From a checkpoint of a small transformer trained on Wikipedia.
Size: 15 layers, MLP 384 tanh GELU, 3.14M parameters.
Architecture: LayerNorm before each block, learned positions, biases, untied embeddings, normalized queries and keys.
Training: a variant of Adam for these matrices, 188M tokens, 5726 steps.
Each number is 200 + 30 x the weight over its row's rms, rounded and kept within 0 to 999. Layers, rows and columns count from 0. The size before them is the row's rms in percent of the matrix's.

# q: layer 6 attention query, 128x128, rms 0.106, rows 70-82, columns 0-127
# k: layer 6 attention key, 128x128, rms 0.0863, rows 70-81, columns 0-127
q70,106,221,209,184,210,209,167,249,157,196,177,148,202,222,233,202,245,202,224,223,215,239,177,219,189,199,178,203,226,221,215,177,220,213,191,239,225,181,223,198,213,238,224,203,185,223,207,150,218,149,170,211,270,250,196,151,178,203,223,207,139,191,191,193,218,242,262,230,191,177,235,235,247,177,192,203,180,213,206,184,235,192,138,214,189,232,193,202,226,208,259,230,163,224,203,232,228,176,216,185,185,206,259,237,182,206,177,162,207,191,210,199,152,224,178,234,222,166,188,227,98,152,128,171,190,162,201,165,167
k70,085,147,222,225,209,191,237,208,158,203,218,257,169,206,172,182,185,273,228,200,209,200,194,213,193,204,190,176,220,227,229,276,199,209,211,239,160,219,182,254,205,172,147,217,196,221,231,190,171,234,195,212,150,209,199,217,214,140,217,166,232,176,155,214,150,201,167,159,204,210,194,179,234,253,232,223,138,230,150,183,131,166,207,182,209,206,192,211,156,185,148,231,191,221,224,210,177,250,186,188,185,179,205,188,180,166,220,262,179,194,137,184,258,249,204,210,186,215,188,223,223,184,194,189,266,175,190,189,185
q71,085,190,216,193,213,220,197,196,157,238,204,235,215,225,229,221,271,214,259,229,169,175,183,146,181,176,167,247,169,159,236,209,181,162,257,223,174,208,223,242,194,189,235,183,133,183,179,183,221,213,159,258,177,181,201,229,174,221,203,185,198,183,191,205,200,175,150,192,180,185,200,198,144,252,191,217,215,199,216,161,179,163,232,247,187,210,172,188,155,254,190,195,234,172,195,213,157,169,196,190,198,172,133,252,211,183,212,242,142,138,232,200,201,209,193,220,202,249,221,247,218,198,154,151,238,196,204,187,232
k71,089,281,108,180,229,204,259,201,247,170,200,195,169,220,245,192,213,169,166,195,229,232,206,244,269,173,208,227,183,196,210,203,222,166,200,227,222,241,219,178,145,246,135,205,179,232,195,204,201,204,214,218,214,170,157,172,198,237,172,228,177,187,196,192,192,196,209,188,231,186,130,197,180,212,244,183,262,225,254,182,184,190,211,170,198,220,219,209,215,237,233,218,191,211,158,175,163,197,211,217,184,197,160,241,172,144,125,163,221,193,165,198,176,177,223,163,169,196,179,202,233,222,222,205,203,230,187,226,221
q72,123,268,183,229,224,196,146,194,214,171,229,239,208,180,210,240,199,112,195,169,196,205,177,139,189,178,180,186,120,176,132,144,175,157,214,186,207,180,260,181,222,230,207,166,191,192,220,186,201,198,183,227,187,195,261,208,166,181,183,192,186,212,210,242,224,192,198,199,227,198,215,187,164,196,187,164,193,208,192,180,216,202,175,194,200,228,195,252,215,226,229,238,246,253,214,166,228,177,217,268,245,249,183,260,165,185,163,206,238,235,227,196,171,180,175,154,221,197,214,199,203,253,171,191,184,236,210,158,190
k72,118,206,183,232,233,145,237,193,174,196,206,171,240,229,243,191,216,179,212,182,202,209,214,177,194,176,215,175,198,213,211,170,208,197,187,217,176,207,208,145,182,194,200,201,240,190,212,188,210,201,144,188,254,187,249,233,237,213,228,207,220,220,211,164,240,185,205,165,151,158,197,195,148,203,227,183,213,337,189,223,227,191,205,276,168,247,194,181,156,157,227,197,172,247,155,198,177,174,177,209,203,216,226,205,146,266,174,161,220,258,176,198,187,183,189,233,206,179,153,217,211,208,215,208,203,212,191,167,141
q73,083,168,184,195,243,180,176,226,161,201,221,187,235,230,198,198,193,239,203,211,176,230,254,181,185,206,249,221,210,174,188,209,160,215,218,218,209,197,180,224,174,228,229,213,192,262,216,195,162,149,238,232,238,215,145,174,164,223,180,196,155,221,157,175,226,215,174,240,252,185,222,197,212,171,207,228,135,226,238,223,199,236,206,229,178,201,156,215,151,230,162,206,223,163,270,216,218,233,187,225,207,163,196,197,237,205,191,180,210,204,217,166,176,200,140,247,229,182,207,178,157,234,171,201,214,200,306,141,218
k73,094,169,203,208,206,258,217,213,224,139,239,181,162,227,155,180,235,217,188,183,257,252,187,222,209,220,217,210,197,167,243,184,220,155,170,265,215,202,196,231,179,184,212,245,173,237,199,151,183,211,196,226,205,192,176,261,180,183,241,191,173,209,254,218,192,195,191,204,191,215,204,222,181,192,141,222,224,163,196,184,215,199,142,180,215,215,281,252,238,247,233,204,140,249,168,199,165,140,198,173,215,210,233,204,204,227,154,228,189,193,156,220,193,215,214,229,239,205,184,230,213,173,213,155,190,136,175,215,180
q74,082,174,198,169,160,208,204,274,156,234,200,158,185,222,216,214,163,210,178,184,175,262,216,132,140,204,241,214,206,225,186,223,198,208,206,191,240,149,171,231,204,235,196,227,179,238,197,180,206,166,168,155,179,194,232,211,160,229,225,222,200,172,201,122,270,160,230,229,198,247,202,185,195,178,245,225,232,219,171,200,239,219,170,213,233,161,197,197,203,236,182,180,138,172,200,187,143,228,195,167,211,241,250,155,203,204,219,201,184,194,231,199,228,194,189,174,253,216,230,189,173,143,207,162,172,198,235,198,211
k74,085,181,200,184,254,203,220,184,195,167,222,202,184,205,193,198,194,173,218,246,172,220,222,254,214,267,242,186,211,189,216,199,201,170,203,163,236,210,198,198,189,182,206,183,184,269,222,161,199,145,238,206,168,191,203,133,181,195,208,205,230,227,201,218,169,223,130,223,219,173,274,232,177,187,200,225,129,185,170,204,185,204,231,124,170,195,249,149,197,244,212,228,226,201,204,233,227,216,212,202,203,209,143,219,155,202,178,216,231,205,196,166,166,238,202,218,206,151,204,264,176,210,155,121,222,201,159,219,211
q75,085,199,224,233,220,181,190,194,203,166,176,180,182,203,222,198,196,174,244,225,185,230,211,217,258,224,204,246,216,191,131,209,214,171,114,143,195,209,178,149,218,174,231,245,224,180,212,176,240,212,203,163,223,233,217,185,197,238,215,242,216,229,189,202,238,167,194,172,193,178,155,173,208,239,216,210,208,264,202,231,189,216,191,194,200,200,260,210,208,198,180,251,162,199,154,212,204,193,140,233,177,207,230,180,185,208,202,161,215,234,191,261,198,154,188,147,261,201,167,152,155,195,190,234,209,184,150,266,157
k75,094,198,226,211,198,125,220,187,180,194,179,156,231,227,230,197,221,182,205,189,249,206,185,232,187,203,221,154,257,200,233,233,221,231,202,218,160,191,182,180,177,185,247,207,215,166,220,184,227,184,135,198,229,187,224,213,232,216,221,202,198,262,224,189,242,227,207,216,204,220,190,219,195,200,189,191,204,213,212,189,203,136,213,245,179,227,201,146,218,146,240,171,174,209,107,209,171,121,185,166,199,191,219,204,244,250,188,131,225,235,223,199,238,203,152,233,230,165,133,232,193,225,178,190,220,203,232,222,157
q76,093,158,184,170,215,232,184,193,232,208,213,260,181,173,208,190,191,242,224,207,210,180,226,159,230,192,212,198,139,173,228,193,180,215,241,199,198,213,229,222,166,197,214,171,187,189,194,172,187,198,257,248,152,199,207,209,186,219,185,188,212,235,198,205,204,200,122,182,178,232,174,144,213,234,235,203,157,192,215,179,148,179,245,225,213,178,175,194,211,203,175,192,280,211,244,181,183,214,186,215,197,196,102,189,219,172,234,212,151,180,244,189,242,231,229,96,170,230,218,182,243,239,185,186,183,198,211,227,247
k76,086,212,168,186,196,233,184,228,247,149,219,179,175,190,197,191,168,141,108,182,179,225,197,234,235,173,208,244,152,183,183,181,204,209,185,155,220,161,219,155,219,224,186,166,139,194,163,211,181,225,186,167,174,172,174,179,206,224,191,238,169,182,207,179,216,158,220,212,229,190,172,213,197,182,164,216,226,212,217,230,187,252,190,177,225,177,162,247,242,220,210,177,264,176,247,198,184,195,225,242,248,216,180,207,206,176,120,240,246,179,219,237,147,174,223,173,168,186,208,193,223,215,244,236,183,230,200,214,258
q77,094,241,206,228,227,234,163,203,149,184,229,198,172,216,160,176,183,223,180,172,176,229,219,258,183,186,146,227,173,186,231,170,241,195,196,248,176,159,242,265,214,235,186,218,165,212,151,209,237,159,218,229,243,196,174,153,145,183,208,167,176,160,213,214,193,265,193,195,259,187,234,200,222,177,174,223,174,172,202,200,204,209,165,195,160,195,228,230,227,257,221,192,227,151,249,201,233,201,218,221,171,188,217,211,241,220,160,237,217,238,183,193,191,236,187,193,225,180,170,207,197,241,146,163,167,205,243,137,208
k77,091,176,207,127,184,258,195,225,204,170,254,208,176,179,197,195,185,206,256,160,243,203,218,196,252,185,167,231,185,189,157,194,175,217,194,205,170,194,160,198,197,180,156,190,164,227,181,208,135,272,226,222,158,244,175,181,212,266,193,171,181,211,187,216,219,171,230,150,207,217,227,168,231,185,188,220,159,194,188,214,260,245,202,200,210,159,222,235,175,188,203,207,183,219,244,209,201,212,178,215,234,204,205,214,250,155,175,240,144,148,179,228,153,219,189,181,147,235,259,180,237,182,217,224,216,169,224,178,180
q78,092,231,215,193,211,232,152,182,155,191,183,165,190,232,218,195,202,184,224,231,201,233,166,207,163,221,254,211,192,203,174,198,204,179,165,218,202,180,180,175,193,259,215,260,213,200,161,164,202,198,219,208,291,242,215,138,153,191,235,184,178,222,222,229,209,256,175,219,204,193,206,216,206,185,153,192,151,191,224,163,243,188,174,185,212,195,262,229,217,195,207,212,181,207,180,235,204,180,196,229,195,214,250,216,181,215,181,149,240,294,168,137,174,184,203,203,224,180,192,201,170,219,126,229,165,195,202,144,152
k78,087,145,219,207,262,174,249,188,181,211,240,222,215,215,156,155,155,216,212,192,211,195,172,204,219,190,202,217,242,227,185,222,200,238,223,227,190,217,151,176,229,208,234,222,244,190,228,178,192,248,201,206,181,232,155,217,196,198,249,186,162,202,220,208,229,168,252,181,249,180,196,163,204,206,214,222,218,212,194,238,190,179,212,208,187,185,184,141,166,151,148,194,140,226,174,175,143,203,163,182,190,232,216,194,255,203,237,191,188,184,163,220,237,212,173,267,193,174,227,199,174,171,223,188,243,198,186,209,83
q79,126,171,199,214,255,151,217,167,205,194,188,208,221,196,218,162,175,216,208,176,213,245,205,161,256,179,224,185,187,201,190,210,203,168,222,240,177,203,185,224,185,171,211,156,193,170,234,246,239,204,168,150,213,192,235,239,193,187,164,218,212,207,205,225,188,207,158,231,174,179,180,186,157,219,206,181,190,284,215,212,199,177,246,262,180,276,206,161,180,177,177,128,204,195,168,213,193,204,174,183,199,188,142,169,154,252,205,223,196,261,170,156,209,192,181,164,184,186,131,189,260,261,239,235,185,216,187,221,193
k79,125,175,198,209,174,152,217,199,174,204,156,117,197,241,228,126,200,255,197,225,214,228,231,256,201,201,232,207,285,202,261,245,222,229,205,253,199,214,185,220,167,188,228,229,229,182,206,188,217,164,197,186,234,179,174,215,235,238,211,180,194,196,210,183,221,229,185,173,184,190,197,201,210,198,180,204,172,216,187,202,203,181,200,273,189,215,193,143,233,185,235,162,164,206,166,207,193,183,223,143,124,175,202,177,208,265,244,129,198,198,211,209,205,229,207,209,155,207,137,249,201,173,207,188,197,194,208,197,224
q80,081,191,190,220,223,154,212,236,237,197,193,208,145,228,213,201,204,170,193,201,157,250,203,170,241,194,238,232,249,215,194,194,218,200,183,185,184,184,208,132,205,247,229,187,286,237,179,188,179,194,178,216,204,228,220,186,222,195,178,180,212,240,249,197,224,166,280,244,206,211,166,163,243,229,237,199,144,190,170,161,170,214,139,187,191,184,202,188,177,179,199,195,197,190,212,228,231,195,224,221,264,232,174,159,222,190,208,166,246,240,201,233,182,157,145,163,148,236,204,200,148,202,135,202,196,186,200,228,227
k80,081,175,217,207,223,224,187,168,217,221,173,268,244,191,177,210,219,189,185,212,215,229,223,217,160,206,233,118,180,200,194,239,159,252,257,210,146,188,193,189,252,165,186,176,170,207,215,192,204,198,249,190,238,225,253,217,180,180,188,186,271,230,180,229,187,172,175,167,207,197,159,185,189,211,222,178,215,216,187,257,206,179,187,178,194,215,169,199,211,126,166,199,246,173,162,172,192,210,184,225,220,204,201,216,218,225,169,223,186,250,178,185,222,183,246,149,286,164,188,215,221,186,258,155,214,179,161,237,180
q81,105,187,185,152,189,186,193,178,161,186,200,162,190,213,220,151,168,294,240,243,198,171,200,274,201,211,221,201,267,166,267,216,257,250,213,243,213,245,199,210,180,188,223,217,218,202,170,182,181,183,228,219,249,214,150,197,225,243,217,207,179,151,177,251,179,237,171,184,189,171,229,195,249,202,190,187,184,125,188,198,183,185,218,209,206,191,214,190,235,167,224,177,171,207,198,203,193,206,229,155,145,157,204,220,184,173,220,154,151,184,188,249,230,230,243,192,160,183,199,222,195,176,174,179,220,224,185,220,172
k81,110,167,188,170,156,252,177,224,231,231,220,251,148,171,147,192,199,218,204,217,207,153,188,218,187,195,169,227,181,218,209,229,192,210,208,154,205,214,193,212,223,219,159,190,170,213,183,244,184,233,272,205,156,207,174,173,182,195,184,201,195,163,193,207,185,181,224,200,242,243,209,195,216,193,214,203,178,106,217,195,151,235,224,132,227,176,168,228,206,232,150,205,237,128,259,198,198,233,204,192,211,176,204,189,246,138,197,255,167,163,208,184,221,210,207,194,213,232,293,167,203,198,200,211,202,207,218,228,231
q82,087,219,183,216,172,175,221,220,229,195,198,171,233,178,224,184,185,191,177,159,200,152,255,211,229,184,231,207,255,182,214,166,191,217,171,235,230,182,203,134,185,186,215,200,252,173,217,223,167,214,172,151,180,134,197,245,231,228,170,254,195,217,166,215,195,204,233,224,180,199,172,234,209,172,145,170,262,184,194,186,222,207,170,223,199,175,176,202,218,158,212,188,193,249,166,242,167,197,206,239,218,230,191,206,212,181,236,216,222,199,189,185,217,170,232,239,192,142,165,161,248,145,209,178,222,262,250,230,116